Part of a small language model's weights.
Architecture: LayerNorm before each block, learned positions, no biases in attention or MLP.
Each number is 128 + 24 x the weight over the matrix's rms, rounded and kept within 0 to 255. Layers, rows and columns count from 0.

# layer 2 MLP up, 2304x384, rms 0.116, rows 1855-1861, columns 288-383
[[167  93 126 143 124 114  86 102 108 121 151 123  90 132 134 135 130 128 134 100 104 146 129 117 135 120 136 162 126  87 131 128  95 133 128 147 149 150 128 154  83 106 136 120 137 101 153 137 139 161  92 155 136 127 128 132 115 134 131 160 120 144 124 129 160 152 129  94 127  97 122 133 155 118 138 164 138 154 138 125 149 130 151 115 119 119 111 110 109 142 140 109 102 148  89 129]
 [131 118 146 138  89  90 123 157 145 139 133 128 158 137 136 118  96 142 133 142 112 132 103 133 121 135 129  92 112 120 134 128 148 134 133 177 139 143 145 116 138 126 109 151 123 100 136 163 125 152 126  97 108 117 145 119 124 136 153 173  97 142 142 141 159 186 136 121 174 146 118  82 114 100 135 148 133 136 128  83 102 133 116 131 120 118  97 148 149 132 120 102 105 111 136 115]
 [124 113 165 113 104 152 138  96 133 148 123 139 137 136 148 140 157 132 122 147 161 113 165 134 110 144 102 117  74 122 182 151 131  98 157 117 111 164 158 111 137 140 143 147 124 110 102 120 148 126 125 128 148 125 122 115 124 125 160 125  97 151  96 143 121 138 129 128 123 162 131 140 121 113 138 118 112 122  88 121  99 105 147 132 114 155 117  90 129 152 121 130 120 148 133 127]
 [140 112 117 163 139  57 119 106 118 116 162 156 137  91  81 148 117  82 128 141 130 122 160 203 141 148 137 175 155 116 164 141 131 139  66 113 101  66 166 112 156 152 167 142 145 132 120 127 116 145  87 134 125  94 126 150 109 100 152 197 173 135 107 112 135 136  50 123 101 149 130  56 142 130 172 160 137 121 140  60 114 143 115 150 124 119 153 153 140 105 138 123 133 162 146 106]
 [127 111 119 119 125 136 134 151 119 124 131 119 140 108 135 133 108 131 123 119 114 137 128 135 115 106 129 119 127 123 144 113 119 133 128 159 124 143 136 136 118 141 129 134 118 132 134 128 135 128 134 114 137 128 139 132 136 147 138 108 125 121 129 136 134 124 126 129 132 122 139 129 141 121 117 126 150 134 132 142 132 118 124 129 120 135 121 132 113 125 134 123 129 136 129 144]
 [122 111 114 118 137 137 122 128 124 131 127 105 124 137 138 136 122 127 133 138 119 147 135 118 131 136 122 127 138 123 119 129 149 138 149 129 129 124 130 130 124 138 152 124 128 113 119 122 123 129 114 149 113 130 129 118 134 117 131 122 125 134 126 144 132 115 123 139 121 120 138 123 139 127 111 144 138 125 144 124 134 126 138 132 122 138 116 121 120 130 139 125 126 134 118 116]
 [104 119  68 106 149 114 150 121 115  75 145 172 139  96 145 125 125 102 145 146  91 117 167 122 164  94  93 121 142 160 124 163 118 136 186 143 141 114 147 125 181 140 115 175 103 105  97 126 155  83 159  90 106  85 150 173 131 120 125 164 179 100 155 106 137 153  68 202 185 136 113  83 117 130 209 138 143 132 100  82 160 129 169 103 154  93 183 109  92 198  95 143 162 139 106 143]]
# layer 2 MLP down (transposed), 2304x384, rms 0.0434, rows 1855-1861, columns 288-383
[[164 104 138 112  98 117 106 114  98 138 127 151  84 157 150 139  92 106 137  81  86 167 115 127 139 131 143 156 113  98 146 106 121 139 135 176 154 155 136 165 100 106 114 116 152 113 141 163 147 128  95 119 158 118 116 117 115 116 134 129 103 136 110 148 156 118  99 113 123  86 122 141 146 139 122 168 145 150 134 122 158 127 130 116 118 113 155 109 102 124 131 104 103 102  99 130]
 [119 125 115 117 156 159 132 107 119 120 111 120  92 139 109 123 180  89 109 111 125 123 157 138 123 129 122 152 137 122 138 130 106 131 102  78  95 105 110 131  98 144 143 122 136 149 141  89 119  97 136 160 156 144 112 129 143 118 103 100 151 114 120 126 112  85 128 123  97  99 136 182 118 149 122 121 136 126 124 176 142 127 139 116 124 140 136 117  93 131 135 160 126 128 134 135]
 [106 140 123 101  94 145 126 115 141 165  92 156 137  99 159 121 134 184  88 147 166 138 116 117  93 136 135 120 103 134 152 120 147  95 149  99 104 189 110 145 122 140 162 133 132  98 137 134 145 165 166 117 130 136 103 119 101 133 121 161  99 153 105 151 102 163 127 132 114 129 121 167 139 105 170 122 104 116 108 162  94  94 175 137 118 168 160  81 137 147 144 120 158 125 135 104]
 [ 94 125 159  99 118 184 142 155 146 157  96  95  96 196 168 154 161 157 106 123 149 141 106  89 126  99 100 117 104 137 104 125 125 109 178 142 150 189 100 116 130 127  69  99 101 125 136 109 141 115 175 124 137 161 114  98 143 141  80  76  87 112 147 141 126 113 185 113 159 109 117 159  95 134 104 138 112 145 137 172 135 114 150  83 144 159 110 133 117 108 110 133 123 120 136 158]
 [119 105 129 104 139 152 133 136 118 128 130 115 126 104 147 125 111 126 125 128 123 123 129 147 114  98 146 112 126 138 134 127 148 136 120 132 113 161 140 137 118 140 110 129 122 122 116 122 121 121 150 119 157 125 150 134 134 125 143 100 113 127 125 108 126 119 105 130 134 140 137 126 123  97 132 114 120 116 137 144 143 100 120 129 114 137 131 136  85 108 122 121 137 141 127 152]
 [127 116 123 123 140 138 126 136 113 115 124 120 115 140 148 138 120 129 129 141 131 160 140 127 138 136 130 141 142 129 118 126 154 144 153 124 130 133 126 139 125 142 140 132 120  99 105 127 111 119 116 134 110 125 114 112 134 128 131 128 138 135 134 137 140 120 119 138 127 122 139 123 130 134 130 135 128 129 140 125 136 133 136 126 113 144 120 129 126 131 126 129 131 144 111 132]
 [183 137 153 146 114 146 111 124 140 167 156 112 125 150  88 133 132 153 111 103 162  76  92 131 110 113 154 150 103 143 145  87 135 122  90 139 118 136 111 125  94 127 116  93 168 144 138 119 120 101  94 163 138 167 102  97  94 113 135 100 140 120  90 153 122 125 172  56  91 132 129 173 121 113  85  97 137  85 137 163  95 143 117 163 109 163  94 131 136  62 161 146  96 133 162 105]]